config.yaml
hidden_size: 256
positions: "rope"
qk_norm: true
attn_scale: 0.177
init_std_up: 0.0337
optimizer: "muon_variant"
beta1: 0.93
max_grad_norm: 0.5
schedule: "cos"
Each number is 128 + 24 x the weight over the matrix's rms, rounded and kept within 0 to 255. Layers, rows and columns count from 0. Numbers have three digits each.

# layer 3 MLP gate, 1024x256, rms 0.165, rows 246-282, columns 0-127
132139130102114123149101125147162146162105114151111097162109147161170144182123110138130083138139151134153107104122130109152169121138100143142161136162129136082095150148118166102142125161137141134108106096189142070154181129100088129124124120093142139141130117078109161086123069125112130147085110156126111138100107129109109136170110159135107120131123061114162170115080093150121138127121
179135129159139146173138121112100141096167136150171138124211155183100123098139112145168127080148124098106124169113142098158137145096116110131105149120086127103109123135082090134132120125104123135098166112180157159135079110142108092133142151141137119126159127116158097089170104153125132143081111141101120184095089126102127178130116117167109161116100133099187098096107116116116064150144
141096111112092129165075123115151104151166127126109149117133116115180129112092123149145146169116139124125122154120105142097110096139111121118139102074091105105092112101076143106128110112145165121096096147117081131167131100098138121149130069153107158117116149140123143139134155145145132122134152153172132164122125133141144156127109110115146109129146103147169157123127114071123139128087
152164092131114127139112156164129149128139091169144138110105150127113113096139146175110141149135139074103133153172158132134159133128146155150139170126138109080143117153155066123106099134104122157157137127087116122121117089112090110101098158124139117146108153118155161132180133132099114101141123108158167127109068120167175044153103093122147143118128135133152128141131116128147103138141
167116101133176124146127121132146191122111174099126121111134164125105112138107113136126112130172145100104151118132126116114133100119158120146110164120162150140125135144141146082132108139130237173105104126128096103170174135126128126138114101096150104125113124146172170090115187137159139104108146093155082113077106137154172140084109116105134095187116159146081113166148145131131140075165
133111137098130113131155082125108120174148142104127135126140075108140155130096170095169142150112114113155108098106149145167096158140140093082114145115104096116118097085125126134143127130123129102147118128144146127111140171164119156138176119097119120102188110120146110109161134130126104198168153110108095101137129151146075103122173119146071157136146127146127108104101160137130117107140
157101143088101150148164137159132164116097148149149098105140099142125154152128135130135101153120120143130113138069154135120133078129097139112149126133131133127175158147160125147116128153113081119165141152151112139113147105127112163112107183078162146115105155121123125108142149192123130149118128118110133134124107150148144122155117109097111125093152146156128076139154132109161100124131
156109109076148145132113115151123143114123195119097143096130128057120108139155122096119084163098140136182125111136145105139090102114100155152125131136135109134143126138109122131176120162134132153152157170147103110127125153116135115144088149171093076146070112112128127106136153116096108083118127104130118132105073162099185101152135109140116125082130153153127154098113099114100094122095
110138131154110133139146156139135125100152149146119136102081161106114168116114149129164192146148112118102099113097093157125133135094107168120110144110156137094134109127103115138133095135130144142112135136102146127130168115132152144090157131132122151165154117124172123119137135114161123105114076163105119106139073116140127125116128139168115114153155150143126137097166156162141153139122
141142159153159049104125113125120091138083106043126167117131124101155126086112131143113121130123131149150148134085084157146133135151083120155109130093186131130169133125148131102126102127146118154138140090158099087163140102129135140145134119119137124094081090130149072078131138112109137151081135106116148166134107165095139168131082078162140165129107131080113143137094127150117136144134
176097153096160130147128124127127124117119108160152101148130127125110121154087149159086174124165070140149122131093113116156123141121115124126173119136079131099133145135141126135097111129148150091112128113127146108163163128107120150188115154115122145120155121095135119128158106155122135119097138096145114117105133104104150140127135148139142154133111117130111151100096165138117145147111
145142152151162130196153162133104123116134131104111123129164154123153076160123147138140143158133121128097125091177115117140159132068116089141127093160145141170145097157125140166182159129145109131148116106101099144154162131114133147137166080140135118133110123129127112167160091150109130136161164123093089136132122097104153106137113161157107206127139137155127128175127179162121090137119
128127155134111155145128187131147125123124136147118125079114154143125083085137088142104056130116128136113124133107129151108142151081150091093149152164123102141122135144128081121130050154118145156127137129096081131078155143146149146164116129141171134131138156137090113104102114164115166083137135144171136148124135114148127160157138136161131144088113140119165101124157070110111124127106
153136148114119158137137151138132145138097127100113098109117119141121102149145110124141141167101094155088080107142119111137110139159148151109113125090081148141119109100117159143147128102096145122130146084114087092136086110125136145069143109136129118147088102141120138163133097115078171106109103107126152115056110091100131154153136129159112120126127100152101143073139102100115088116122
127089126116155102109131146083146125171099187132110115075143168110098089150141116153131147181103100105126132138148131131112106147130100112135095137127063103100106114115147146119115152120124105146119184145091116117118145147120141145165074082114124116173073135149099149162110119136127158128122096163100133186173158129168120134150134082180111133123113093168166118140123088114129140090124
079077144137127132143180096120113139147126165121142138117133124097114140153178110082161146131112124114093151136105143132190115157106180102129125114152089140122105108139121140089133109176141074110153117102080140138133119138143111110142113101141129116123098126090162035143144133168113137098074096146103150133114129097099109123152111162101147108103093128146131116145128090090126136134119
127086151166131141107080162156157116114114114130122154138093151128115140136091123100109113108121104109128132095118127130105111136150096131164174113118125114121101162086134156117121104076082143115129151123160148096126178086122143082113098107145098120144123132130200125093146147135174110110112112086138179108093132141121111092121168171092094100117142145148111099121128103144158124102138
127109144181138132101144135125120109145131133141144146101159099128124114137150150132137090157149111178112116095125070106151085132096100091167104132143084116094118143100110161106127112137079120083124123154154124131146175156122137109116085158111161127145136071141146166104127128106133112130150151106132119115110174113193097148129119139108105117135135096127125106141067139148117156170139
096129076146169133133133129151115119117152110133069133074147160131166147083122148150145141111154167116119125122110159171151118110135106118139123120087113115148107161110112104122095138137132165117119120134126119136112155093087118129118110151168135117104159089101140074135110078113169132108117149151119108110098095095097132141134114127130139120115156161145110130125115156102101162078108
141154197156102110111132179159150107139129147133112098120158121126116113111138135153140142147096119147086122136173130120117122155146113124144117087113136142112146119139114133151134146108141110092079125082140117136130191125091141105083092123148163182096137160138162106123165089163140126136119164143147125171111096165175141099120130107124153140144119164123118125111120157122139133116122
133134127156118149103125147144151124130153143107165148133081144156157134157110134148184154116105116111114181127138109121148102107108173146135161127084124114118141133073106106115125146138116116108109110112124103130149166154105124130141170182150124155146131145123124146154114087110115147132116130107107095153143128173132125128138131162150131106138112145192088150084108109116114126074124
120114146118152129188132162089144128102117082122133124099133167123120119090159143132147115113151101127165132112132161106138104117138096142131144149146141120096114104126104183137080150122113125143106124086116102149123093102140147132107152103165133167116156152177136150137132130142107121103104116125105160154150125169160096129119111113115193150143162123130133160118110089151127119068110
136115117149144118160154109157102129095106137127147115175142140170087170109128095128136106134131111135174114124105093111182152131131112106122107130125106129123179083133112126144153102088062140127111139154146116113105101142132178142112178101147137120099136121128117131141127105094107118070143132117113162184155125158171137131148073108122132155144097140144099129143170104116102122064137
120091142109146119132066160144129100158135128115174084085124136098161101157153129126151107084072098100092113105137131111123120126106097136128126144150150108155126168112133112118095139122085117110122115102091142094122152130134124162177093108164121136154157141115141144104127088096131092162109087101128106120160100156114131150123127144123162129118152151149112182124111100118165113133114
153098137173158077127102149126133064105161140095160122106157104117144143124116113119119109111141160143161114114135143106102121138167093147147062138109068154111145124135135124122132099122101175133128134147157086158138122139140143151131138139120112150144127124090122185151080075151127139122149135089161110120133125121160114040163107118121103139139156155112149099126113112079094162115135
105092125127196106172126097142114122135107142133140162140109163118104118155175093141094140113145111126097130115111140151071125086125132143158104128121166113075135111117141151135114148143121091121125132104165149123116121142112136126181149152107085120150140124167163140159136122131159118124112073121137169113142129138165175151113120092172106130141121115097147101107102159124154126129130
157146141130103086164134119097138132123100098158119137117164150103113139161136116125127105106156130107111170147085166124138102114130163104095110154119160136113141126120125160113133132154189135162162126148144109087079106133123111096088087083133085141147162140129120160127145126141148165164119137133116124179123132141132146113134118136116153141130133150068103152166108130150168122174159
142122121114149109144117082126114156091125146170152142133166159087097078163127144135121104094141118151106134120137143100130139108134130133163116115124161124101119100115163144136127105118129142156153102166130137130135149145113145121146128156101094077184144122104121138097089187141179149142119089165150136121120130125128094161093128126146098121099130155120088127151171090124144161158155
143059114077161131125161107104145124144109143126143152095134110133098118108119110124110097122138109133134081114118179117122070130118167110101150122107154126103133110125149121140150105138124146160122130088149110137104101131157158079157158135140119048120123169135131140102139101107085137128154137114133075139174128106158167115114118124096175098177107111150092111155134134105142122128113
136167134111097112154175107104140131073142125078129103126117190106116125094136156124148119146147112172127134134139114117145131109136121110121168157151110141143132083179166108079152075178133121101150128085149097184133107103159095106127157133150129141112110133118107141091114134108112096115111122087140155123154091138133097110110164116112104107121098121188129153117100149165133144124113
129173100139170093165128084121115099143144111140136125105155143077132107125137112121116162104157085142063118146130174106106103116130135149091096138114094131127113122128122102118151157099111113133116141059172135124139151123075141104091133074141083136120159119119173131106160111120150156132127143114116140109119142128152092117140104121139124169139128120147133141083186137170144099127083
157122137133103115110154133128129145138125102133155118130142110124160150116107112129132084157112125082122146107141151127144134126119133111150128112126115110156115131109134133113153125101140138151173102118130133159093142134087148102116141095131084148109106147140193119103160153103106117153143137105111102123163143110135099114102155111149128133094149154127177119143102174164100129133112
106151119141111123144085164129178129152132161109113111108117148140113123117143169127136085137112106168136133169151149095110154102173116111132102130124123145103139105113076135100097143150138154092137119093114127134115124157136106092130125143118136122111134137110121120113177114146123136153155155111164109140152141135149153114150160136110114135146141145133140155142126138159110087111123
132106104129122148142094131090129115108147094132109141157114081064169139154098113144114091108178157107132107147105167124161159140109084176092136142107132080068098155155150099097117142107130144109109141150098109139090140106073147127150094114128112141134121117099147143104101108135126124136161098139114127126125137126157162144100122111110119118133127105136114141148087130151140106183116
068097128107108091155142169083148128157154100109135130162105131110189072141172132126090118116095121138101117113120146119144116103164142127156143174160172162141095112130139144126123119119123100116147080113116166155121144137098117137164138110179171147143156159152156073131154125147145119166116134133119119142090136117107122110123106111120100098109104114162129125119123111125158166138099
115097125126128149150141098142143096080089155092139157092144152133065102146140178071149104126162128115162122124127128126118131129135119141067147126097107104109142145140141116128159082183095154104109119121118130176199122114139141123107129091123148111113134115129138107126135107123116114125128121119090141086149135119150152160137111144118114171113134134172119066107114130167138097110146
131142116118139166113095134172145149126121125100109183119159163165173148161167166103123105146101124119160157115182172088119099110159128093159119101131108100133113137154086131135139102172105141150147108151124107113150130096142132097186101097164149118098121151137119093099138152141130069129100117143083147136172124179109122108144156114124163092105122078156129135153118124123135117120112
# layer 3 MLP up, 1024x256, rms 0.17, rows 246-281, columns 0-127
127118142076131181124162114162163150141126099175138126143151133140142114147132121159128108130146089124137149149146134150153098127155143165130139148161122123116083102100106130128122170154137101145131105104117129141147150104134134089133153147183130141167109112132160089108127092137112162085157181082111116148130145171143117105118148135114159142113118131082130079111094118170115111132151
148102127117095139109117154148126135133125146171137139138092083116119128105101123115085120139168176135082091158147150144169161103096138130176153149080121151131139138135112140127142102075143119123140131114130137128117116144138177110112150132123130193119164135158133143092137168199120104142134139159127121094111144133184136129071140131119124112117132126112155152134106106142127150109159
136174110110152144147117143131101153139090136155149134150162131171109110143172126116124160126105149099137134128149080149113105153111093119087122122148134146077127127162119100090076136135130137116135111120081151137114115122153123123149102125076154156176112109120153131077119118138115174176171104148123192075150101128116139112105106092101115138124096114145166094111130154127150170144179
123109147137096141116163152167121115140136108130084130131101138128111138113143138143157105157146150113113151084104096115116134160153115117104127146108108107144116120118127156161104140173117118120133141113124144110170120084110150097166079140144140108128095137133130088097165150131115150158166118102106118167121103127145158162151119116128101121139137123130157136129137132119111089123155
127114153096134132094112130102096157182167123159137129147146142121142178151149114111122121119124144148132179128109128126145182119161138124130149157145127100115097161115120133123092120137153111104148117144084145132116171126129119108053118153094107143128114147094123136155096137123111151169139153197081113065118121146114158117104125128169132147118120128160097105162123094142133117141159
149153131134179172123110125136165122155148131159180147105137117130121161155086091095138135098101129150135132125091094159095144135103080121112115129134105125142157109098120061142129112149115129187066154125148119128091144138146124113131110147137136123121165148127123150115087115169138172142124136144173143123086161146135142127156133121136129109147121134100170112106073118095149120138148
154128149139147095092135113099136137133157112156123129100097121130134128149061129124104138129151159130116152105157157113139108159097151114101129121111125138103098143122097128112121130137143119064128116108083116160120115122138113115142135084137087126122163086162133129098090091064160128118134152106156130110129136130135109173097114136120114150158085107148151158199113163134118124126146
101127129112143136179085143157129120139163160113062095110118106115148133142144136135111090120116151166145146133116125138121080123127097141164101156136136134139113166117082127092126112141092081103127124161156091114109089134119140160125092147150127122161066150109094115138138150073094105087116132121130144156145125151083147149141092133148123132097158104149155100102135116144139102149157
135106121169145127143141132117118148110092163115152162124158117117094167148117137146125176152129176123110124127141091160162093067112121156095133111116176171117129130108159137166162175097120121135143075127120131154115159133145109100125153089110123144166121110080136102114101081087147097123106145113116101156160119119081131089092165136133147141159134122140109117137151116145177112104115
151139082107160115115119162126140127111158199107151159156099110161132137116133106114177125139149128095144088094083146136115123116151122127114132099161105126130135160127164129159145148115131102118119134144128136145110125149108113133111152107145119160107110102162159143192127141109113143119145145153102109114128111064122147129139148128135125147116151133198079147074129158163164120143151
085116116112150135172145138096136068145128076148123143097118119120152119153131142150088112101089128145124127109122110141151101184095139171102164113149128123126154124088126087134120148104120099089120133137141090124097165130124114157134123147091117164095159097124156129162133141123135120125113140106170125117124105131111143126118143113105110143180129138128137130072129122125135145142130
096139150137137139143122143129113143105144145157123151131168107102078116147133132109151167159129103097146140169128123147152110122117100160135130139141145112103141127146144160156129168123116140142117113145119101098177129071117128142157137114164140087112116145170117102155150104147092161119122142114137172118150142114143160097122098143147137133116129172148119123155151126129114122135078
117136120096126107134085088152118116142123118141139132152124151169111129113129101136137088168110117119149107147134137149132169146104124143141128111137189131138130092167191143108132173105131177158128118128139066126151148100165094122125141136137165146148117124118115102135151146126114101112122120115148124147089115112123154135129120143144114136102133139117151136106091123111187091137114
151129102133109147164131107095124132100099143118103125138117103118138110118146101184119145101119110145127089120140167094139117140105151126156115150120122156122099149098114154133104145112145120139123158164131108130068133110139132115129146140151155124105112172137142130144155096173138185164142163109160134126063120154131125133099152135119142158145110138182097140102098139180163111115116
125115123132120146117157109148085168158127105135110194157108102136121124151118131131146116099150125122140111088089160093099125138157162079116146144112167124154074119136134128119128113141105129144112140129119131113170130098136129146119134154090114161122125128108129148103093108128128126169124123119152149138124140142111105112128113157098167111120149118129150104087141132120137114117138
105098106119121159121155137072113127111115136166097125140133157110105155145123090120128125115166116106118126138137119117171105121070158098137161113119132098143131143121132111134108131164118143098070142080118164131138147115139146123134108075121100124133096146184168107172137116125101124140112138181159111123137105079087077117127113114130165147125101131113154092134142123106128115111123
106121130195154158098110119130100102156144147159146168140110167139138111144119097132069116118161082134114174120116101098109125126146087141114148156096115164144112140101141112145137160128095133090096149137158142113114128090116129107151108106100151177139080113091130117106109153176157144094093129130158114198159087184136129137144147150148127120096140147177123134102103098095123163131162
155162124147095176115116120114135136063138167100145118094133139163126139141082123089109092111103152119110165142136074113159150131080115078104144153143139108123128129107160071124126127094156137171143104130147127149142110167160125138150123114129164107105159114082151139179104093128131122132110119136161095132149136117108127167123106100122159076158156135114160127105108179112092117148164
136161113063115109137176113146153134123123106104164106126092144111196146116102109154106134112105062075146113121138132126105138148112130149105118097112105138130145081128134120123157149150092136128164141157142144098136116197135127146128189148111146087108137124162114135103141130106091136154109140165141188133126133144073163136096160115123137142112120124108133111119071115155089113144128
096112136113096100115150156129170134089120135145090124092139151136087112139083092136166143118113167127102135085152147165124135172144117165149157135136061140114111145105157149140141103167122145084145082119118159143093145128123138091107119127135095138134164190127103131131095175119126139129137098127167141121128088147134153163112161142133119155153115126100082104122145151091157176072141
127142131145112123118107136107079137097156121135126130129147099151101106185100134136079160135137167094120134124143155173131140139122103128107115115109186103105130108121141124096176083134133120115114115143156152080135138096127125186097112132137102113136189141086155099113101159115114111104149132130127145116109092092140114139140189138147127141140151133146119137125114106115131082185119
142170130117132156126119099114105125138123132113106135134139159154097143142167152114123097156143168149133122114132119144089135099097113126104173152138118165140123128141133117173125132138149108196100129111142088118131144094137151137138159099145119145070142145123107099171130135119116144100137123136144115153128078129098118130118118106145151128157142147153122156122125139116146088108097
155098104116121129119087095126148109149146113138132147148151162142096162137144147137119080110113153130130144101156175151122110091129136140136133153126135171149072141127140099138161107150087146113125109142159079124141117115127119112165130109114133136081120126088116123141111139130146105138135148132129114119140183135139161104103107128097146121115046108143113129138102130164165141090117
126137141130103134141119119115156129113129144142113122156123139166120139109149168089125124109125135110146108118092123132105144088132158109143143121136137146129192112121177158180123149151134121144123116123102147128116162120140132118148098153154145151151101107158139081138140105125125088114152132114132143109163143163167111150114081135193152157115170113140122136155124144126122091156149
144090151163118114107127134094158141165130152160060107118122135169102120148046172140124096107124123106123185117121141079167090158149092110115105147163115108188149110120110091121148067148129165129156128130149137148065143145117128126099138164128101160114165072126079167112127147090101110128196164145115137134133119111111131162125186124117154101111120102143153135158121134137164126172106
101116110157128130132080135135108135133193124153128123133134109115153092123116100123116128127139124105094148187146155153143165176143072135110132162145151123137149114109130141132121112163129143110109078127128131129147107109109120128059093125129159148077090134147130157130098138109116107102112123119142132181194178129133193109116132145163109145126093110122101143091107156118154131133107
103104174159086147151162116177120109146126119088069171148148167159135153125144091114142156120112148144163114150101131148153124122132133124155090131159146086129112127131065106114123145076141125147082116091126096118141105119122144115115157150101173160124116115148117063173153140119106151155105146131135141132168167149083113121091123136104152159090151134165142100096134170127132140118077
143125092102155147131147144150146165099137127132165121137114148088132104128136108166140157125133128163093141155159141116151148160113124115124128120136140143115091182088121116127105156142151126145140126179141137173119091156091132158130176147129154127150172044114128110104128135134145178115133126100145138095072128094127134109135093158170122125074143141143090137164156137078133166126145
126138133143127108092121138135102169110151122095095081161155141126087109152135146134154136112101146118142107104121133162104092112126108140130130096129074160139158174116081143119157149161128105173157154141111175139113169131107117100133122098134128130145148135122130095118156091160158150143140148159090108112136134148079132154134124146176112126107132099116140162104091172170136131113145
112118127159136087157091147130129153091112152152126155147127081117099136094126122099129162114140126103144129146123150134139108119113102098062110142120165131088126153144103115128137122145126098144124123167102145118135152109102148085129112100105147108125093110120128138148185170157154162120102132085102137134090120133133123162125164146111111124116164092121164105133137119107157160144128
101117116152141143118142132140129153143121127113158090104150127148104145138124147149135109170094125143080170123144091093102081103163160162086140133169164119165143155149101130166123104142161099166148115120111127077141118134084137142115152137133136096098097092175160109133148122134134144114123124146117122190119116133132147165118146121144134090131112126093175136157098149152115112113127
123167143106102162106131168129167130136128125125108132117130142070117103111134131108097095102129160099132124125109106138134127124135121116105142109104134172145162088127099153144099073150133147138128129085141187130152126139120131101137107150118092095129096109120152100136127152120104165116113100099191123085106129116126184157148092136147121099154119094107107122142140156175122130102140
090171158109130119119127118146158088132114144158157128146102100145124097139137124126072131112155106105121135157122139094132170140126115111134117131124118155178142185155121113102162170170091087114086105089144152125103155113152122128150136122134151160116133133124149102129095096122153115098135135125119167083138086160082172113174144126162093141173158150151141101154167145095094140101102
112106114099136157086134145136130109157123170112134113154142103127115138136078106133158131133079151095146125120135145129138149139099105156125120141093106094104121157115143156074151125098092125108109143112125136103139125125124166088134134120170134166121142126077147162132115118152129100104165113110146149144116129140134135101123117130154161105129157117118188145143090154159145131158087
132133143124124125181109086156151135144103154145137133096121125120111168134116109176144142140144139097110132121103141101155153140121124119160095118090136110097143067085157184161143164120143088125104111146092149099148148111076165119099091093133126092070143128138110136113120139097087140099121076135113159114132104163121094150145123121129108140128112115075161140137091147137117103121121
133127123157139147125138138214122180104123155139104124084137143124117177110110131156133106115169107106131123130104156085108108178149126136142135117148130164143120109134157107154166135139121110175109130109116168138163109121147100119135153134144113139118150082141145155151139104161134125098077172112127133116122151153161153120163139105134163121117120147114146117148145126113176090139109
# layer 3 MLP down (transposed), 1024x256, rms 0.114, rows 246-281, columns 0-127
095118113114066101130126112111126152112118129125153132095114162112136153170143130167130106143111098120107075142096068146126092146182114103109126117130165093156147102148147140131131107134177161124116151118132149103110107095116112162107090173123088112139124154124117194127157138186127154146110173118110155152124102144136104064134099124159126144124164107144088115106122110135100097132181
137115148139100136103096158123137148141119147123139131111128151064106120157129103151146125097141162130167135138141065126137132150168131122143174135168171113081156138115131123099097120122123110152147146106125099122088107146145127138101145156169109126132132111122139073108167115123099146124086098155132143137142131122135170179131175198120091132111093111106160125131117123128148137155117
107148138127139124093083135093156067104177118136123144109104124150184140157162131110141137165171112128161120130120094108171130090183177145095105131111122096139099126104084141131125097124140092136100098058110090162146130119134128144083169115157124112157126150164093135182131120119148155130126146140111104093143113157152098109153108116145154150102116150181140121103116154118121166119107
136124103123152124111122127154109131091160176124133130156152151087130137116106131111125144133157124109113132129134123104111141157157114160122087130155126141070142107114144162133141102084119099100160167112087153173137126180128119138094134153149084148119096110106164149110099125150145122104141137109162128102148115137124101122134115128128151130102137133118137133116112125161116149118130
124164143138166170130111108115164090162123132148165138123157100152190173117101079106107112158086161099148082147093164105062106129127135116155136111100105150131141127153112099095137124108146132122163120092113118110129142081136146148122116143112111136115089136136127071139096127136113133118144162146147101166152137091109119158124132114065109097088128106149124147149161126091107115125185
122136117139135110144116130133146108150130141125118143098126085090119144132098107100174155103129175152148133102115090139120132105116138104082113151133137143121146113098153093121120117136097103109171147118110129185136139138145077178142134104145157135131162113143142167123144143147126158123117120133152132102140095091082114180138137146121133067111113116102099151091108120144114116137150
138151112140170097134120099124152152142104119140145133129112137144094129143147132138114137152120147085142112129133087170120093140117142084117152137116177159129110140132126126122152159154137101139106083132143136155159137115100119117140148131104110115092116124135126138137102108133155130129083140130120098166161117108161130130140125118147141126163123151180136157138133137135151124118110
129114136152146128109133167121111095133128122147156129125094086100098147098124105123124147097108113158131143133119165146088145135120109164109084165136118153115119112153132105112090143097143109148137075132085162160135119149085093125161127177132153113129096149118108176142129125095186084122142165095125134089136137134103142105121054105118128113151127073140102113105115166152116086165134
173148127109173131120163136153160159165098100128130129146145151148142141118100100108159111127070094099151149106185115082172131155098131119118163149120091152151100147141146107117127163116104136151116134116135131122144142147120112056119169125120197131129102120105100086148145114104091104174103172118104151147136130162146111100132109170103166146125099073111145079152137127165150137151119
099154120172123123137102092114132173113091138115116086108104133120127162105094088152144137138129146145146137080092137128181149102131101182078117108082119115127191116128134124120102111131171112125117116142124102175116099142087140132120145131169119125121154144124112113120113170153157102092181103125138123125130102124084119110160155148147169132145156081117120138166086102156135109173127
139161125139085132110121117139107131110108144112140119140117113212140111090110160127141148094139167134148115140129108137132115120177087093144139103169164130117102125128137157128030161112122108142161103128137153129112151092072144128121128152152136143112125114131143080121125066120124143140147138126109129108113117147118107123099126169134120113113136096136099108113121143150111136115132
135105088146173076150112110116144100173124111112123135124085125150163122145108170078113090116172151101182128118132153149122117124117076159138138147118141156139080125098118094074126107152151133118107122151114142135099134080122143118155134143117133168152146149178075148140133167104131169110111146117121156126142177124144082103114145101148128130130134108085123115120127140149116151126105
134171135145158133117124141113144121137108171127147147093133118133164111166096169119131108144135095161124174125116131134167088124174145144107137151125124087110149160091166140157125116156125142146112115153139153099129080103125112103123088149092114127106180127083109159103114107098094141151119166142139122125126162138155183111105161115150124122106097122142154129123162153104125163142148
173112086106157151144123115105116151167161111131148096084181090172080114109169092115148116125121103113092076150163111141083114150130100121084117141158084128106097124126134172108152124168126125119125127153098150143123131165130117151104103113142115116138081151098137137145105160128111162106121129117108101127108117131134136160116115125116155141148116214096143110127114141113150111153151
119115137141124094130120122151132109146091148154119078110121120125125131106130125132123132112098146107134146106088093159168140098132071113164116119107105083106153109090140171145096118122127126116150165150114166127101126145131146159109101062139122121123100120115121098124172138138123142137127167111098146172162160101167107098116115074173093179114136110145123138134076128114121151137100
157114126164148177146143141132153095118105120057075129119105129139135109135145119137105101127107128192132189146126126156109093134124075092090127157108115128120129105142168117112125196131094144175130159137169162080140119111117134080108133065116163156122136134190104137122096105129153110159134155104151115106118151113117106143084148128156131133161105138134130101160148127119111112109104
164145129098105139145134107105129125147139143110110102106130116120127124077112114138140145122146065128136140120155091154100139113127128115118090119106170116093070090192119102139160130128115122122113153131157130104153110154074110119171166104136142137154160155129130157133092114135120135125108138093095081102111137160174120104083153157140097107148115109118112116145141137141087146088139
099104111119135169101094134162114085116146169159143144135114129059149085132159137165112182169172145096101136111144138149117135130116133113115110130123117143144148105139126105123154091136119142109094133129099123124148155155139115129137140119118127133115111100155141167113087127152107132147118133142130116142127132158181115136125136161154153099153138102119085138150082162151143086116136
132109136120157139116087151126146101148135112122126090089180121126179147118141098123145136095129193102157137117093156097135113111176139119146143141139140116136121158112111113118116144131120148120151151155124122156120132117108103155083117093121106165128157107160102095126080126099141099122103153148136140112088149107102154081149091208169125165111163147090158134140142105141155110115162
140100102144127133151089097133125128122175097124158089168120130107146148076110107098151137137148127135122088096140140125146137097145126127085128135170147135082106115141177089158121102105129092116145142123181146114159150078189121138129161135106141150157121104164140112154091147117120094112115129131142138148114154114122089113131154110123097110135136096106100136143090124177167134142145
148118174121119123097086140122133176149095146134147121140152130132153134152120109077126127138143145118149102125098140073117100161135127125135137153104103130147165137130158082141141112122098152125119149163150088187136137120158130178150127103142129119149151107201091132136132125132124149135137105094141152178113100094115120139113102121137131124149142097153133135117087160114103125122118
108128147124169110140155116154132081117127143119123107108126168115115119138113151097148121090129121157131144091162125108166116117166159146131185141092132111102110148156163121144134132146158135041114138146146147142078139102154135139095100108113167093144166133145116159153159139150114118148101131111075129125135146118133097093123134116147153092126114113129135111147154140164111137146167
132167093122119124155089103129142144108120121138172142093128152081157167124128137107095132147155152117127177137111120112160166128081099160088134140117126146117144100112136130143152121136087137124119148147117103104131138160163131129111143097073169121115123100118143183150168138116151139090142136134124108111123107127086151168095112135147127175097184130128118131080107132129159143128133
106106090121120097095130159121107128135141183163134105085137119091144120114156193128156138103112141135181130121157151133155143132144135115113129138116130131130157100137174093169121136159109140096153124139111137110121154094140093159129117157136146101169103135103142117143159116126117113165087121090121130113093145166122063096091118169139113089134095103156118136155137124122159084152095
149117126103156167135117138090069137153117146107139150156116148122111138117139099155139117109129142110128140084136149123163119133113150117118116111158149145103145138134104111136087192126150113092143088120134170132176116100120151115086099127135145075097112120135128147123127155139123189139115127139140159147132120139137136194116155139136110148157096126126122169163136104165161130093128
173092133105137124086147178099149121079088150112121140156111079112146126098124115142139115124139044145110129125112123115095127107111131158134137147095126082120159131128157119106142179117158135135110147099125150157143153160081110148149109127136136173160123103130124105157144109111107120146132108102100122118146150161167113169107106149137117096178107133149110087121116149145154119133084
131108147110124109128120145133127095132128120089111185165098123161148127115157145123159139116177095162107099098134151141099129099143113130143095125117091096155122138136139116133161103099084112139090111137146126116088111115121158182100175160146137138103112138146124119119187153126125101118136143155121122133138137135138131160133113162140151185149131135152091134134098134151107180151124
111159113143125147117121127092156140114139147135142111150080165178135150135130161149144120124093104115076118106137125085130109134100095142130146121103068149117119109153085125151124148141145119083122163164095101153126128100150092132174179152111147136084137109123160142125154141144123142116123126135088096106143107141168206140194131109132140126104115077074141130125117131180118160165112
133126120114136114078147109128095107192117151115129118135094150119143115135177096174151161119112068110156120058122130094132108112168135142169121119139160114110115132098097114135166141122130144132137136103119159168100137142148108128150187104111161099098129160096144123138148122130126144135107092090107078149126099145130134140150123137137162140114089129127151141159083124129112118113100
145182095147159125156145143142144131110135093103103148161125157141149154105120115078103105113105114098110146129159088133096100088140132116132151173148137126117146136183168107115156125139144137093126140121164111137107115097127120111113120142099145160101069144130118129136137091108112120110114097115129135160150144129129142140123160124165156113145118142090124142120138134143114110101066
117106137149117130058111127130131156136111156103145103106099096129120144168098082074153131127125148102131135118146104177136141157082143103097119127137118119104094162136127190156148135092140134136121096151109139109123086143111096140118129146127158132137122124147090124171125177148167111126109122152088123160110176094115145148121126129110101102111141161142162143096103137159132124117164
127142169122129136147143122122118143164113139126126101149150112108149132122128134156131083146133098151128125121133123138144117118092150070162110089109112149143157105130115074138099134152125111147130106151114140151131092139170101123141132131104116114164127125111188161120128142148118136102119097113166125183154084131112119137119159094166124111126144081112172133119121121131163111138126
125152132138131091100109104172097123137100107117165167159104110130078116144121171102156119119122094124127122138080142079141108123116131128122124147132106146138117053123180070152148107147145109125164090115159124090120132114164142133108114144094100084140146091133110132112076149180110148100120110162145158126117162125072146176121112151135118107100140116089148144053106116150126118176117
119094115142143145132159162140125102131112148165148120067127136153116146154154082133188148149102137139133106143149173120140106141132128123135142103090122118179143114177095151133111145120124157131115129136123080128123107121147106162093135145097102111075116151117159169099126127119147132123097167096170121123151162112120104117140109124173131135143102104134128106099128119107128139093122
103128137111101061150115147157163126119128122133092139096094140119150126150128118144120127148134129164101152149142170118097146097147136057116149120080129108152110118122112159121096126125092095158108118111103096132167221132163114133126153135160181130140175136116121134094116165126118118160145101138120132124133151123141145142135126121176079120086105140151163141163096111106128138177143
177097130150106075107115151154118115123140154099093128111089102095131132098098099145125127136177097118128148133114105150108120144097123103132115138143132103096169135117148111127114136141120104156108099151084162117143145157110112126145113080127161157128166137109141136109161161112187126123111153057095115159137117097126134121117156103163138120105124140137112154112117105147119136101153